From a checkpoint of a small transformer trained on Wikipedia.
Size: 9 layers, width 640, 5 heads of 128, MLP 1728 SwiGLU, vocabulary 32768, 86.6M parameters.
Architecture: rotary positions, untied embeddings, normalized queries and keys.
Training: a variant of SOAP for these matrices, 525M tokens.
Each number is 500 + 40 x the weight over its row's rms, rounded and kept within 0 to 999. Layers, rows and columns count from 0. Numbers have three digits each. The size before them is the row's rms in percent of the matrix's.

# down: layer 4 MLP down (transposed), 1728x640, rms 0.17, rows 827-926, columns 600-639
# gate: layer 4 MLP gate, 1728x640, rms 0.167, rows 828-927, columns 600-639
# up: layer 4 MLP up, 1728x640, rms 0.174, rows 828-927, columns 600-639
down827 088:525486501494388444474548568426465382436462545530434509473517482469560502476444473502464505522506542490440459579522531514
gate828 100:547451492516479470523475434403453485503537499474443476553522553466498479384528544554464517471525547440468565478551433447
up828 101:558479508497553501494451445448542426511573487471505415458457540529558464522533474544537495570562538400467459497471482520
down828 101:523485517465455473501473449459540550440541459465469485529498532557473517534502510542542457455459535486495428521504521503
gate829 103:530464471455497537525484487509491466488511503521424493480498456548526496495534497529521512462479563592444507461501509486
up829 100:492497566541437494564576514484450565487466498423486447522533477500433507518530529446502478507523490419487453510495494495
down829 105:481427508565519500518518522471466533529493484551567447518484454546498575457535544447552554449502518569506415479523493531
gate830 104:567444470514449501582485478540524485549497474458481458428454525516508418519387453559550532464490463542407477537514570433
up830 106:500481451489485455512408549554503476524511480457476494536474518495492449461490489549457493480459489454537492501510516517
down830 104:564454478590556505522510447482489575409495532482504506528468478524500542503459483497559469472513539502476486478530506468
gate831 097:521414448494482500499470524583521444475562561463475587542524554511457480455469486504504479478520511507493385486416507484
up831 094:526484514496531441517479538514447489531506518489475482539471430494542498431503450545526453542498511454478555535504539471
down831 096:520403484475470462457517507550563468504520512474429535513503535531491474511497487530474544416486487458519463544573518456
gate832 100:449519499476528575454483515533531476468486530468525508480522422569482552569488513448567538571503531537523496488467514461
up832 095:550441511564493515533529540497517508470513462503438463581531561520530448473501558490477585554531450457548504526490482498
down832 098:534432452522488457495538532550481529464485492497508482505543617531534528488510566459468481532459579442468517477478534482
gate833 100:536492419466380474501543493524486478513551597496538499504520519423480428422548498525554558492453460507481495522460480514
up833 098:475550492517430443506524518502497485568428504512520498536514489494552524529467560495447511499489481514505536500579493445
down833 101:477526507496467495507498606497595459447515461547552505559495507503477552568502517484449496414545536538496493507461466446
gate834 103:492455548507494566499508408500540489448488570503505551553521500586490479557467496482568483532490437484545428532455415586
up834 103:525532549480509517492516473525545504498433490501506469534506460516551435586504503490450512478513558497442473528499523515
down834 102:507506502446570477522542509523568522434519535518449496502452536550556414484435457606412502486481536512477441536501498558
gate835 095:561523446557432525539470433475408475537500569479423480599487549469535466553473571486485538498439481481474480463452503468
up835 094:505541511567500490517527471546450530546434487530492498574517490490500525475495535540511508407497620556510454538533498548
down835 099:457543513509446608524519489475486466483455485481527495537486550484436505534470542561465446531533439490455511443536520571
gate836 106:497513510493519471515492555478563482478542499495567528525528511439500471559490460411512489422543557526475495570545472505
up836 104:474496469569555516473485481470510476513565449476523493398444406460455511480482561526527517550473451518499531447530509493
down836 101:463533499501540442520540517491472516525542405421537538533500466450483454453476473528488453471504511512506417421498543466
gate837 103:527484495515503467515468470509481488529530453549462524454516514540518462478490541521518458496455437481514513492478500429
up837 097:459481515532560502522447485493501523492513421511568539505504534474485463463499472522508517447554514449579495478550491418
down837 102:433446538498512496545536502528459477491471519460551492556580465487465490446452503549504482532519587448421528576529506517
gate838 099:532556512528519533542496549485516520527529550520547582456515416451470505528489493585518519614473461477507530588493483492
up838 097:542531575528410506425502604481550563507511524515498527477517529561450418551481533547518569527495522542473461498477475461
down838 100:513509578484517477458566476477526530567504400473519455500481502522484532508489374529520446498507559522450474471513481465
gate839 093:526496516570526506506443452485533534498365544562524482491528496454478501442531449493474573516485535505492438537550402544
up839 094:513479545514497556567511608395497462466457532537473539560550492477542506524574492503495575535502507456510546489462560433
down839 098:510465521464548488499505518501473558532528559575515448560462516502561560382498504528492529534555502510572440543498489502
gate840 096:535507505562450420488571488503474477474498496437518529573527428497506474557516494547444456510493560508449527481480476508
up840 095:453474506504625614520446497456521529533518492450506456493500439545571499468478522492509547581427504546499497473415480463
down840 098:479460449482477465539483480478503525559518469585495559478509486579482456543480544585473441498505470561471514420444496517
gate841 098:472526483558507495457517467572546502487423554536372488459535477584442464519517454565491506553560463485514432514535461531
up841 098:464478530453546495466489515480468567510479527462463524516472383549459475488582521477555515525472494540498551524510498528
down841 100:461464540545465503478556518522521530425452562561478494533431458498405521565501547512495534508496505441480515511500467547
gate842 098:512514529543480433506459528505495449536561501509585497456512532485465570543437426486497517488510532479466503531554524410
up842 097:484540482521525486498472454482516466558532466467522496579516561494438452496492463510514531490527494480513462475582440516
down842 102:456469505489547504475459444434523550493507544549501537488470497524459482477487511496546518519490555473488518501543482500
gate843 095:542498544465541451484526466522516507472532392476492536471498509473523473449511529505456447530422510453462525513488508430
up843 094:504486552537499506485487532540439442483531541461544518562539474528504485468548470476560522530511420475448506426575523523
down843 095:472551479475455463540486473582496483500496474539479526431544519571528538524446491496592498482425556525477557479452529560
gate844 101:493520443451477441519572452484436439439484498542532502470496465472471511505489480484566415544483477507473518515469451487
up844 100:488528481591570538582433541499572478545535491533472569468441520439518499477505492536475490557507484534521578495516481519
down844 102:500516479560481499488456523540473493543511410530611497512460479478452480503466530523464493459563563447556529496486512495
gate845 104:447586520505533461483475486514523528466412498430460547493474528472502454460511537544476504473531473517461553525470489526
up845 103:578497520491413509490473481510456526569486502476493590493539443416551522474486584515471542476493466475500493496523534431
down845 106:547484474490423473478505425538473502504477527490513558563480419537548482506461560474517551449521559570460451486519523521
gate846 094:458513461514506525457555518517484493475471538554538531516493433516463461560476494569510519476506532470496541508485473401
up846 096:484411554531484441566545484520521520530547485503541471499501533467532487416444583464522455533518508545506477440543526500
down846 099:542491507489510441505495471420513543543462451458514452519469539471529479534579524422499505498516484583531514513526437557
gate847 106:550502508492521444453516596512474458536456474522488492410497530482522465499559440465516508517527497574476494474515458472
up847 099:531501508554503479476479453563442469522434456539462518522519568495449488488564431472509481504447496434501488529542497491
down847 105:565483565484520528538492435510551521412443463504534527472541513435571458524467554473529477456427450524497489503503520482
gate848 098:509596485521477517420520517473535480548467489485464506569489553524565512472516411491539440558500457564527500504468494447
up848 094:573505495542469426421514460545508436519524442544499490486484495504546524576475568487484507462545543543566534535537517536
down848 103:511462482543485493458515509485586459535536530563514485477495557508507463542512622533476539462467478363483513512586491540
gate849 101:491512523476517490509554494502500453454491604528536467478499502496488434494497524454562577503510515508452482496509465527
up849 099:500488503473478440567557530528531484532495509610452472541491508483531519459492475458534461541535460561483545543530489436
down849 101:471507537421487505534526510465527596497537480552450471465522516522489524506515473518500515594387492505505590505505568543
gate850 102:499492527479500481526474460550495551484504527527537471486498448474505515531487495488530444451560434444508448548531449536
up850 107:463497530536478458485534395510507464501524472553514484515547495467497491547446475507536453537460446455444448476536487581
down850 098:545524494497502561517449467512533575378524519517497510518465509525567518512512440420448477489481506488485547575524536533
gate851 100:460490555485471433475578477524549543556513451540473487488416464569467557476532497553544475484584563463538557511489488505
up851 095:471456510559438494509506430406514524460498448525512519551529510476610528466403541471491497532505563495446467406545518485
down851 096:520488504538507464465497486534577528504519506518498446411466505503580501478557472559513476477474467471440483535445538488
gate852 099:442514494480463505470507494536523493490588519478495508442555481504519519466540450491546439555487528466483511542515544515
up852 103:534507518434539542476520474523498491474480526548524537538530539425488492536469508556556510599607509440554461594493520532
down852 101:521520415555501527509574613551497518437474520498459552575486524513530491494419449493467516485480477515555530433534429478
gate853 100:555500529455439457492466526477480456492456586517494439473486510540518540519502425496514514490567411523550496527509458439
up853 108:476486522508485464554477467487486487512483523499552502498521475557511528509560572515552479479515521492509529501547472507
down853 105:506514529530470505574433535511485465445501569547498494471482491471481498390502522534572532470515509431499509497520541531
gate854 093:520485465499523588547498477483490430530455476505440478479521541478482529503506509464526567492511468452434513475494605589
up854 089:461574539626505485522474490489443468476498484505505446487468459456476479502467426522551497558514485506506461464540500413
down854 096:486523473466518457447533422412524559483502516529511409502544521448544501529434533435549407448596501533413504520497567433
gate855 092:505496445465488462459483502576597482448580544521498526580518449512501470551443488536497496539559520509542583501508424468
up855 091:538484547442488538409466482497462534503470510555510486414487456505512505477463497470502580502512467532465537364533460453
down855 094:435469546521446469540537557419516561463472598465515489433558491452508519505381530540544501554416543452537521478531477473
gate856 101:514468535495457480475501572487501489455477564539550515549526424545460436544485501558548545456452508491545520524457441455
up856 098:511444498530476550496567515484482547498499470524553531607492514501512506481545452522504566461536494491483501525510537453
down856 102:470501449405425556501456420520488555597493481525509516497507585501481519437468473440515478449469497494526541535468501585
gate857 103:533540505454500517440558457395474527463516444524572454457472461480464506524514536529603536533448482524456520524510579434
up857 100:573506483530553417535524491530489518540461519459527446492546546497538477505576532547538531541557465447492504453547521442
down857 101:513480529531518571502581459509483441528510536458546471532477502424508487558410495566590496488605550511494513506504573469
gate858 106:508426554533487526452507484475505584489537531572506426443547475449503508477575451556447510601491565436473484499559501527
up858 107:479462487539511461441515511522497541540511531510451536544455530425574522492568472485541550599453502434483460471499506562
down858 103:456510445501523539516570517545475525550514438446480527431492542503459484514451479550503508551503525449536450509504556488
gate859 099:461504440440552462489518443470477531448474470489496534464380463485515553540560485479528541551535500525495508526554503433
up859 101:402536510504517511473482532505511565497472516577507427487557529487454454567596502509486496525460510462466470456538458582
down859 100:451519476473453494492498517531580506479549431429448446547541527536414450494579488488540496465507466506544481510531580461
gate860 102:442495550524498540467469477506462496453456456507513448454467462483535563421461482487480552453499535425591540546538515502
up860 102:447527535425464455509524503482486550537576522448506479497471490570497495583424508525417484517495503568439554495488507502
down860 098:483516479504553615515528429455524540589521571428566527522463534543463468428464498484520554481521500528529405469494489564
gate861 102:522521561488479525499550559499487559476516543459420525513494515584462492512447540528482513584464507519507535571503527500
up861 110:532551559480414512574570519520483540552446484475485537544502524528442531508543516558484514556458439575491479510489493508
down861 112:496493461498542609527523509496472578469471461513504488517481474551442502385529546472548565524420479487457459524545556545
gate862 092:549473474478634527500499558499566463497594537474530484470506509530444458546452513471477515537495476448583564509517469523
up862 092:446474485502467458502508528501566490478572521459519531545504513526476489473538497515539518477535498485489535557504458473
down862 098:514596525571455505522482471481475550499580584485465428475544537517510470603422499532494459475588438463501503444491449571
gate863 101:467510480519551463458484533463475521473533444489459459506514545519577503440458516494482471483416462526567473493480563409
up863 102:481469456525486480555457452514466576509438579440530520496477584456556553483469499490444459493439499524437503500464476462
down863 102:571496497587494539513518559528447490504560517457422536472506536524508464522462437507517508564463494467442453481543548455
gate864 096:418454481484503593528498468505532519498463482559487516545494560509476504580558547480494527484457460516466544481560575506
up864 104:481474458527511465554493487479478456419446506519518478502452465493473549509492533416500520511564544571412492515523499521
down864 100:498405419504528504463521493484594397485525426499421450452528491560551494484522461466466517457518516494523532482547547437
gate865 103:482550557492493487531502520546510512513457531542479508495524486508481495575527555516510520555486495526434525497461394519
up865 099:484530536496513603524525508512483576588481497472526498487471482576536437462446495549540487486479510492474569499496432513
down865 102:475480485533532492540508541495439470510482452506483448551523518470546473436495530511510517512521500453513442432501465476
gate866 102:507524531521538437566470505556522444561537445571497516477495505489533515460434467526455512435479425456468541459511540438
up866 102:474514568463540509536546490489473587551486521472493535513460427401555487515452551554511522438472514565545517497453505522
down866 102:506493460435413530530493499491454509498518511536535462577500537521549411516466520472507483499507493611493530510514511525
gate867 093:479514631498515482533489479546516512492445457520542478467529498440520491517446520535485438494479441473529440512571513533
up867 097:524466544471488480502522506474525499538491459514510463507513498434523526551475466456489550463492526516483459491486513531
down867 096:486492461549469552521592502542548540494485471456491525453421455527495465433522576505510484528484473605496411506505466478
gate868 106:513529429481494471461466534603526468533501479507460499496524504568475452471494544485483479581508476477588470534513434569
up868 110:453488520539528465478528496495487498511552531551563503484443547522379600517496508483498493479535496521485497411448509527
down868 101:423516556555471575480446477518478478474458468543437451443497530552479575458538512535496590560474427451444556407460483536
gate869 104:473538491454506532473427524499530529434511558442449537567505517529430448494543574489516479439533533520471532484518394461
up869 101:536494502492482440514504543537520503426543458526458509448431533451541507511482516583492487496589495507500492455520500496
down869 102:391583450463455502518478502503464524495457576445456474518504481493452547522481542479466484533554547476571533507486510476
gate870 103:560450496503502489532418503492517525529533556521495480460497573483472518482485479533431539470566472458443541501415500517
up870 105:520435495510506526459438492470468536513462473519505462399481477497505474515583439582471559505531487488363420498510453455
down870 105:452456502566491550537525519539508508499507498517533540446512518544470463507538526447508479489539507459515531504606403592
gate871 098:494521488421473498531464504531523523421461486492476495479556506419528486478500457455439527486463490471470447576443482458
up871 102:443502437460486447478538515472531482422478512451512491548526494450523497453499476551464515491475485480492487430467426497
down871 101:531548456451503519450500560529554483440511533515426486555477464504508514458432484513514510569498506559510440508500521572
gate872 098:531483538466562524581415502492533538520384507465498561489511527453469541584443459449493562481534541504507521464494457485
up872 102:547476541472537488475506507518530470543504488540530529476465520500493475507513421462568544532546468579469479423539450529
down872 103:413549574520549479541490432439520430453479491423488447515512534454454420489535496470509546471517463553510489530476474497
gate873 098:422485539515458509497520441525458505488474504531534532484479506454554553497426447493546466472576441505486547465565515523
up873 100:498575400439505471463465425520506544534530447556428525465502479526530471535538529515511501472519458471488486551466547407
down873 101:464522429504510458500448505547516536504509517458474548523518521460532440503483463546553469503472552516478533527498510461
gate874 096:503506429479433431468452459544483543525486477536500501521495514486507457495514489537539475562485537521431504521502540483
up874 094:545543557550553556469536470553544462449583498492505432386532564552474500463568467534452537508493489469498555458468535496
down874 099:555475520452401521524462496437541513440588572526507506524592473589442557488519534485496518477545512561425466561494485482
gate875 101:544532480489560551502566483490517502511616523482455435514461505507496565555446537533483505484497495591518480540481525447
up875 103:520422560473535507496505558514458473457449466526526556490504503402591503477423561420494487536474512474467544393489480468
down875 103:532503560387507452452538526520496560489445473486482491485523431500533542512432527468551558502485474560449510473525535451
gate876 097:442471518441527508511458444529470507487531478415485568468508431471535553570513482541529495553507420482468469479532551478
up876 097:528482450509510520496512461433455449472506485494549499464488517545488489496506505512556497430470555472531544489500475497
down876 098:540512494490494524498499556518486523563481482530544507488496583475516531491501540524491528433468568498501555440466456435
gate877 104:496440447514504500452526527574497505486492456523461491481537604548491495562457518545450491498493515533521554518501568419
up877 095:482465460535467498544460535495443491484444482499534542472486493481451521556534494534495483508498509505538497570422515560
down877 100:543582435532429520504497543515490485487535485521558505510417492479539472542449527464477564468515500468532497493503576460
gate878 099:525508459536502489488459459503466411536605479487478412477539508509478585537549489547434522451475432447457525464514525487
up878 099:494476549598436454582473494501539497465530574567526571518520537454507499502440550439504463531462521523553523543519488458
down878 103:482532458511457645467504527491497542508473525437442526444574550493564511454416452558503505598487472530420494564508529448
gate879 099:506496487472550472536459540491414428446469538489505468479538541527528539493492507471564519464459566456505508448458566488
up879 101:457529431513458431521479426536441529457565507478515481614452468537484466481451499500545521444501434426496558548475497487
down879 099:428454512504469505535571506498513540412434504482492479446524423511508530523495520472534475464553480472491564452478530491
gate880 108:505537476462431461511489447552529485564479500524514493510478525483482494565488524486559429530532491503452471468497526452
up880 101:463566496462538480529540510515508515555559460572519464483542508475545522508539557531541441542504461396474521502509523465
down880 098:537467478416488445525477531500498499481515453494549464512484470561478500495559436462520487502498477500500519547460538515
gate881 103:535541519558455478491445548480458562536482496522484504471524490487524475473459515481532500493466559449519540457458508506
up881 106:462493515494548453527516457572534536458497550512488509520467510490550472560574566507506518531497522458524487531526520582
down881 102:448543532420493422490509452482495465458558519550567526481437512493530461504496568447577474488538539479522531546477539532
gate882 112:525524488507526578504473514490508510454462538510509480457528501560520474505511531538549528499472529499502463521490479440
up882 104:493512478546560440555517465545525479424498548475537471466454442509511476490409551494513535515497494537492477528514434468
down882 104:531528408489535485482524497504513455563384488514522515522515520572553558500431467458538514570478444530469544518508473530
gate883 108:441553560467534458477571459439515480598516504531472468548471530492540517494473476444536476496424533559503480505518492497
up883 097:490556502496494461597546500433497538529519539545497540558532529432500492503547472473500508478474413521504475527536451490
down883 096:540551478566501598501553569472532490467489472545580557514473532463525486495515501505487483585489585489461512505501527499
gate884 096:519483497467537466465495481475526462521567512525475548543452472516487520514450541561524475409523575519512528524497506537
up884 094:571510534446452523548407549465565503544536485579499583523539541466521427495479569509570422451547525508491473533486482447
down884 099:477485486524473548532518501516524453534501534508475528464516568473477466523507534517534438527528472519478535508498491527
gate885 100:543533552537484505500517522529483493456451471500523511525480528588547501529465433468536515504480499526537497531463505540
up885 098:512422474531526527516478514557526565474550525458535544509551487521490427431474565536522531509501503510544546526499540463
down885 102:473489533486487538462570521522522501488489564501503518456510491477500500500471532497540538518503460454535523543524457453
gate886 099:532548490539445550514517508461472534502506509463472497489503471479491469488524465564536385536496523460519508512469509559
up886 102:567533508523551558529496501487449516433465386521548492439459505520463519508507503520478567560571449531476502441536491446
down886 101:431499455486494525502503547518545547490513426531496536534544541493469503486490422459482460526412502453484523486492549495
gate887 093:423557499514431473542415485488605543490493493541527491446467358473511549489390537528499515538471547472536533489427457449
up887 096:447535515494506564495499491488515470511481453551531574562513552421517518493432492529519454534514490538397487498485490526
down887 095:561537449462523475521495512446492475504530475509472510459544479440478537467505536462486566529502503516474481465487554417
gate888 105:492500441560531483435496478539441541490505542459516553495505504440520512483501534589547472503478545439590466483521467523
up888 102:478511535487510497477399464524533464492545498544496502502483500574506437530490509495495481476473551499541530438473509472
down888 103:485483502556471511488525478503488573531457508484495503535410524484441444529501457529491508507553502502506515432468485515
gate889 098:518491557531438503477553503549489501537480521495560471471554560451465463510485444511506516510452491405472559499480520547
up889 099:491526469417507484530500528519482500523517485547522445515451470519433496517486516473550523569462430509518518513386455537
down889 095:494462525435494553497502568514441460496525534480454483366492463482526509450544513514497428450545478528530483484536487519
gate890 104:540551483492517476478516480457502518407468510492524487477508536448507563482485539454529534509508515534501475483444500495
up890 099:487493513460526463513439485535518513493531460501560510519471492483531502429514444531472469556453426494500550542505557513
down890 102:529547512514497580465483498534530472547517454449490447524468477512489403512558474546476502527523490539460439493546536513
gate891 103:469516410499631460503526500450540515501454525535420460508569486483524512499453472519491422501466499468506534517498425462
up891 099:541445505496514492471483504511545503505434518458509482478522555527555495485510508479452531492498579481470530579508583507
down891 099:549552490519539398510449557532521511516507473518511565487504536515450438547482472526511469465525531501492446545438526477
gate892 098:465466503472427489450581516518430483488494600450469420506484506502434488507464511480543545530511465555491509544591532575
up892 094:513521433491490516495488503515512477431567481541557429517505577479471524536508510456480494502429522535570491488486530504
down892 098:466439465502414490552495489516466493451513531528485500521495474460460545511478506492545564507547433467549530500560394520
gate893 102:446484473493589463499496491398470502458483508440498508470510551513525516511398516510459524410523484488529609495496466444
up893 101:500547457501497524532496546603549552510437476415467535482425453514482438557520558530485374580458532504498455463525495474
down893 104:494619499459480542528583467550518545519473520465513465503532462530507461517415496558457466453483495387544401458467518530
gate894 093:582502495475503513463402482456494467462488472434528476492516444430474494511538528524430498583417492523471534561517564481
up894 093:512476453527511497501482454458548535508465453568527527517515505411487419573495540500397471531499535514519462489556469452
down894 096:495537441527523617498477483479478501514490517555547453475439544491543597530466490482602447499519562550531546527481487510
gate895 101:473507469503513497510517483513495534505457484500553470537558518447431430458472468491549508565487580457458502504491494485
up895 106:486559521510551479475516584519462491510470421589479491595491522509475495550464441516480582451416462481504473561417487485
down895 106:520474448487462575521510486591547520481522419496529464495508415538403508548539504493476470478472484494519559484477473486
gate896 099:551491520511577531524494494499554554437516510500503461530553470524465496441483418477463502502448539576483550535515446527
up896 097:505599538423521476534456495480548472449506528477564567541460560494563541457568503488514519506506476495451458575535484451
down896 099:547517594480467497565440483511503481505546482471498427507506461554495474520488456476517475452529492501475478535518490535
gate897 112:535492513524504521520509411506524476424587528511484458497551449464466449481506469500558455511537510487461535545509475503
up897 106:460498529427544549493488510537539512552543488518509436497492502545529466463495482420529486502448474493518499449492477520
down897 104:492504477526496401533486540551474490466457543500475479487503500387545515456479521450549563528531572461472482493489558509
gate898 094:501513452545500527453540454433486536524488494473478536425521480493474502520500519497493502457510532472468527466516381458
up898 096:432445488505508531468490539521421450580540509496465493491385493498372505531550437543498486526544518488511465436509499561
down898 099:445470487502439493414540550510493440458540429534550539537532516494460455440507496477502460493472571558511509560451517460
gate899 106:500510531472434516471439549538501481477513522544491477508480466488525453503543525462518495507545491509479522454553488401
up899 116:471466459565518530443520500502459499478485489435471553479519526536460474460486514558569486469479470480437490488470489555
down899 105:500573455507516522491483566472496520473471533547486466469503481489529517490490514498492499493467538499483552482415513473
gate900 093:488454447491503459459501496585475533481488506541492464520480527499449527506474521533569533476523479528498553491494532527
up900 095:510444591448521438520537505449475493535435477494538508466494469509528477498433518542511483475557480477590564490454518533
down900 097:567428480627477566566445510581481506501551499503570395536498487505524522566437504512528490511539490472494525508518426582
gate901 101:525475468457554566486494422528439556466515496442435441519517528491483537462455520494528433501478464454501556488497523485
up901 097:544533526434534432486460519511509539510433477397474567505458478488542520513576461514484506463484538475510487605474472460
down901 097:559496490501495482547526531499493476494492540481491461492569518499429543536477429492497521452435491515501487479515503526
gate902 098:517542516522560510520505477532430508474513491509501444556505496471528444555455519467472505500453498474413496547541482483
up902 097:442426499484461435465498442466491491509439485494466471525499506467540508440602541460483520517490547538495455474522502505
down902 101:529513456466462520524531463528468521482590487509475509493412486489600499546578498480517485554486543490443524489506485505
gate903 096:527502426467551593514519527436523493537478560440515467487466494465434511545501540456489568453437455533529523557475514502
up903 094:546408436480512569517499455512452532503542540480476494520547532493473539548544483528469511450541498516529511494499537481
down903 094:491531493549539517439436504484497472502443475534455511526516488463502437429531529458495608456455562472528547523420562565
gate904 102:469532537487503548439499514531542423464550493456463477514525500456575490465512546575493455503477530529517534555474507519
up904 101:537501524513556572484430479561537539548394565478424529484524509501517475532492455494557464464520502493469526479531481558
down904 099:464463533537461503507477502490535504485503515473510452533475604544518532514521476498479513473519518497455517507523450527
gate905 102:592524489452517551518526511476475507551482475495527457475524454454428531533453495551548470504416506456489520473401465549
up905 101:540498514567613519494433544485566415485518544500493490463459456453499433524576548412496436500544429450573521491516436429
down905 103:455446498561473551446482511533460383463562522426501567525527501574461521503557553492468545450500521483552486501483543542
gate906 099:489440468458419479490459539508455507504420442439556446492543533509491508500516623530511564508410513499502517467489534489
up906 096:398588497481478539565531496514480507513470471492538514500468504483450578491549446481448454575433472537463484476515583542
down906 095:398516556530520578462557502534640515580473448500463536523507454528534542499512548532512435430449531574459533530536550504
gate907 107:392553545550405470466549503577439559517469516513524561503544553513504544559480539572546487466521515515536464480448459418
up907 108:499532446480478417537469516490471489487490522481539495490479468478512516536522462537480488505512503455526564450572516493
down907 101:560567582520587605524565498520513500423444509544489490593529442480525538520459492430450565484511566532537556515506463491
gate908 106:491516489572472445479488503528494390465514417460508479450452539445444476491473509539503466577472556417499489523569504468
up908 105:510457544511560529513464544450468531522443542502463548505516463577488461514485555446555505430528502491573483476580470458
down908 104:495495548467536546494485495452468500425518564464488544492540455494473412479506481424500513459504420484476547457456455549
gate909 095:468537582527535469544550465538478600496502522447478422493461497575526544537481489438440481475485480532544455543540491471
up909 099:470499560417464441552458545557506545474512549470393459517573511446508503533470532444480484482540466575499483491401492539
down909 096:520534432512529495496503495532466522512466502549495512494525512464480524494592444486513511562472537560511503525490459522
gate910 100:499470456460593549491506474512469500457521442541543504461479489485493466500453529558482455560508499534526484545510474454
up910 098:496453504538503557486489497473450545441489474453551484434525507531464536520505553471449467478489538403499472518463530527
down910 094:544467505530447525452438514526457532508451463500447490528494515561491477596501471531468516597523487526534412473505475541
gate911 106:510379528482522455509555525521480478539495521467461547534540467465475505564508545497515560585450510513480481635423577492
up911 105:537459497534503524520543532510492566488509430518396479551594496491504518467466430425484527492462542535442572534495449547
down911 101:522481501483481483523514508472500559520495427513497508447504440451487440506438591535416432497527532557476560505548488530
gate912 094:461478515538514448539442536462551448448485560476526493558451490530495515509505433534439438465527512462484453507492534491
up912 092:500568460460452470528536524522464493473530510565460503544535473531492509489454479450485543491455509528536567556513517523
down912 098:424492495497551492581465500515491504418566540548439500547511425476527531522499551494513526458488489507528446414436530504
gate913 100:486552455473481565487513504558507566466499536508432498512528430449516477483509441439520543539544498504476441492451460542
up913 093:556442523467524423560453556452505449528471487522509384512393516456519524458449440569523476583416522468510582440444492463
down913 101:414574494487468552468499513447507480544444484452491508442495478475482532487531505457434512437481511507442454514491528586
gate914 099:476500533473459499514492525445497518535467557559463617480484495564477464502456561449543594422450518513499514423434492514
up914 098:464495512586507438449451515490529522536465477563530508571467466477518459477512474415513443566532604439508463424430439478
down914 100:506504515538407525535432479523571380512479518450552499486505471550487542437485537496560476486474493504610448528518480452
gate915 101:517508568484409453556560420500459479463412518495583540516433463541524510476473502527555516551526526497435474557530515455
up915 098:520564498466512506511567570470522453519524469550502475510509513511538504508508483489513455569528490560535531595470474533
down915 102:430442429433436444591536467483536500475525467529496482533525516495494459493465478530475489476503484488510480540516447474
gate916 092:503509511458509432513465490479508491605512563543430590503555498544444565508536480515533446526542466509485529485556601484
up916 091:501506467501462531499464448493539521464532506498449570507443441578552537519527481475521515499537558493450502469512395465
down916 095:461547457475443525567522461526556452554495485494520473603523445509443488508516509512421480559416491549504476498504507457
gate917 097:488528500523482494455567563430514531490520466490471472544485596392538490527487486521509517527465494498500517589490489496
up917 098:492452556502548483465477590592533547544511442451487457505457560472469567431498506473515458461460473510491443544503510542
down917 096:404512507507493530479469488504500498492590594534530520525567468514599514588489536516500423560470437523491572529502451499
gate918 098:531517456450522550505478504489478566475487493504549500492475521551487419465511448540456476503467500409518530529554517520
up918 102:474527516585485487450438513433433490520440502490553497515491513544523517546543608525534461496422544512524538447491533588
down918 103:459514503493572473497549551463546447488508513469498480488549450534546535521588506480439483514527517542506484512492529517
gate919 099:514474557460422422501431495569470513561463593489504485529509538524514426385448584524510440533430603494425478524481565509
up919 096:498569468514458492556514547569491497440501459524486562464496434523499497554492475435488554469515507486519580522520490550
down919 100:519532483531447481522501525540537529473521467510521524507465489549484504612505454542523530530450503522504491440513548566
gate920 097:498473461474462427523556469511470505449450465472469508514411471491492493514416420473553472489522539507472532491458491533
up920 095:457547583475480459531497466500567452491505450505549492486496492527506506564530539475479452465563549486405510476528521488
down920 100:531446453488451564474456431550446526543476578470471509441509501535484439553538518443510555475427537540514646500550582514
gate921 099:450475508480507491474520489477530485430543569528436496411449480475524511488553465471560465469453451532512468523443534533
up921 098:456537475515469525473477481614465389426538556541537531538485532546526544535465516516446453462525475424448514451474530431
down921 098:482523553531513458521486431517546525467511525536460538497524514467517508531459489504563560536510556429548550520495564466
gate922 093:517567498500463450508569513532471507510649544487488507543474451527462493545572485450551447498428566453477530529537526523
up922 094:502446464509499443540462513471452487531530441507495516498486515499482529527524478538458495562436508499531521512549522536
down922 097:476479575483511561459472537440543566592508514530514495561434545486500545523462537544460527473527493462564502489521498531
gate923 105:517514530468440480493558546447545473480519485497470484424487546554535522494491525501497478460431486490455464460528509557
up923 104:458453496470516527465453449485442473460480506474518453431487484545430516515482565516572549476473509514475520500480535441
down923 098:487503535526488485485521468443517499537521506502574497538504517506472465543505465472529471538519424490513549475519476489
gate924 089:474487514555524503467504461472375581508497470508567513528521597449502499400449522423479491478477533497452491575492507488
up924 098:517549527471488473480503543549491499497507512469530527467510518563514520563494416542568578504534468558468501538572438476
down924 097:482481504478521557481616495475471439492513512515539500458533496537534520468493507366458567482523562532534478440545516550
gate925 092:468571466475449470516535563491458508512504491565482507524558515420486555575449424552563501489414451511496493511476526579
up925 096:381451463617531524502451523473489517530492506450516481480522411471472502464498546428467511430423509485554540546580526499
down925 095:550510490529496522524446531570473516494575489459523504520511514519542565497546466450485475485512503523420519537512450487
gate926 104:538478553476519474465484475477488473484415526493494505422525544512524548466466491465481544517481471463501532501548472455
up926 098:486456521606468492462392463543542536564451475449483446506485477511545510499550510520454448533500397520547540506553465508
down926 099:509512536581439443480499448464503513512503387539518437533487487540529488496500432525503416405464539551504616550500534485
gate927 101:520524574501537426441498536484501477533540577571463459510512538467468500547482526510531531446477534548509443516462563461
up927 099:446464412593460435513543523417431497514515520509554427480494508513462454409448438456427512560516534460478540486512458504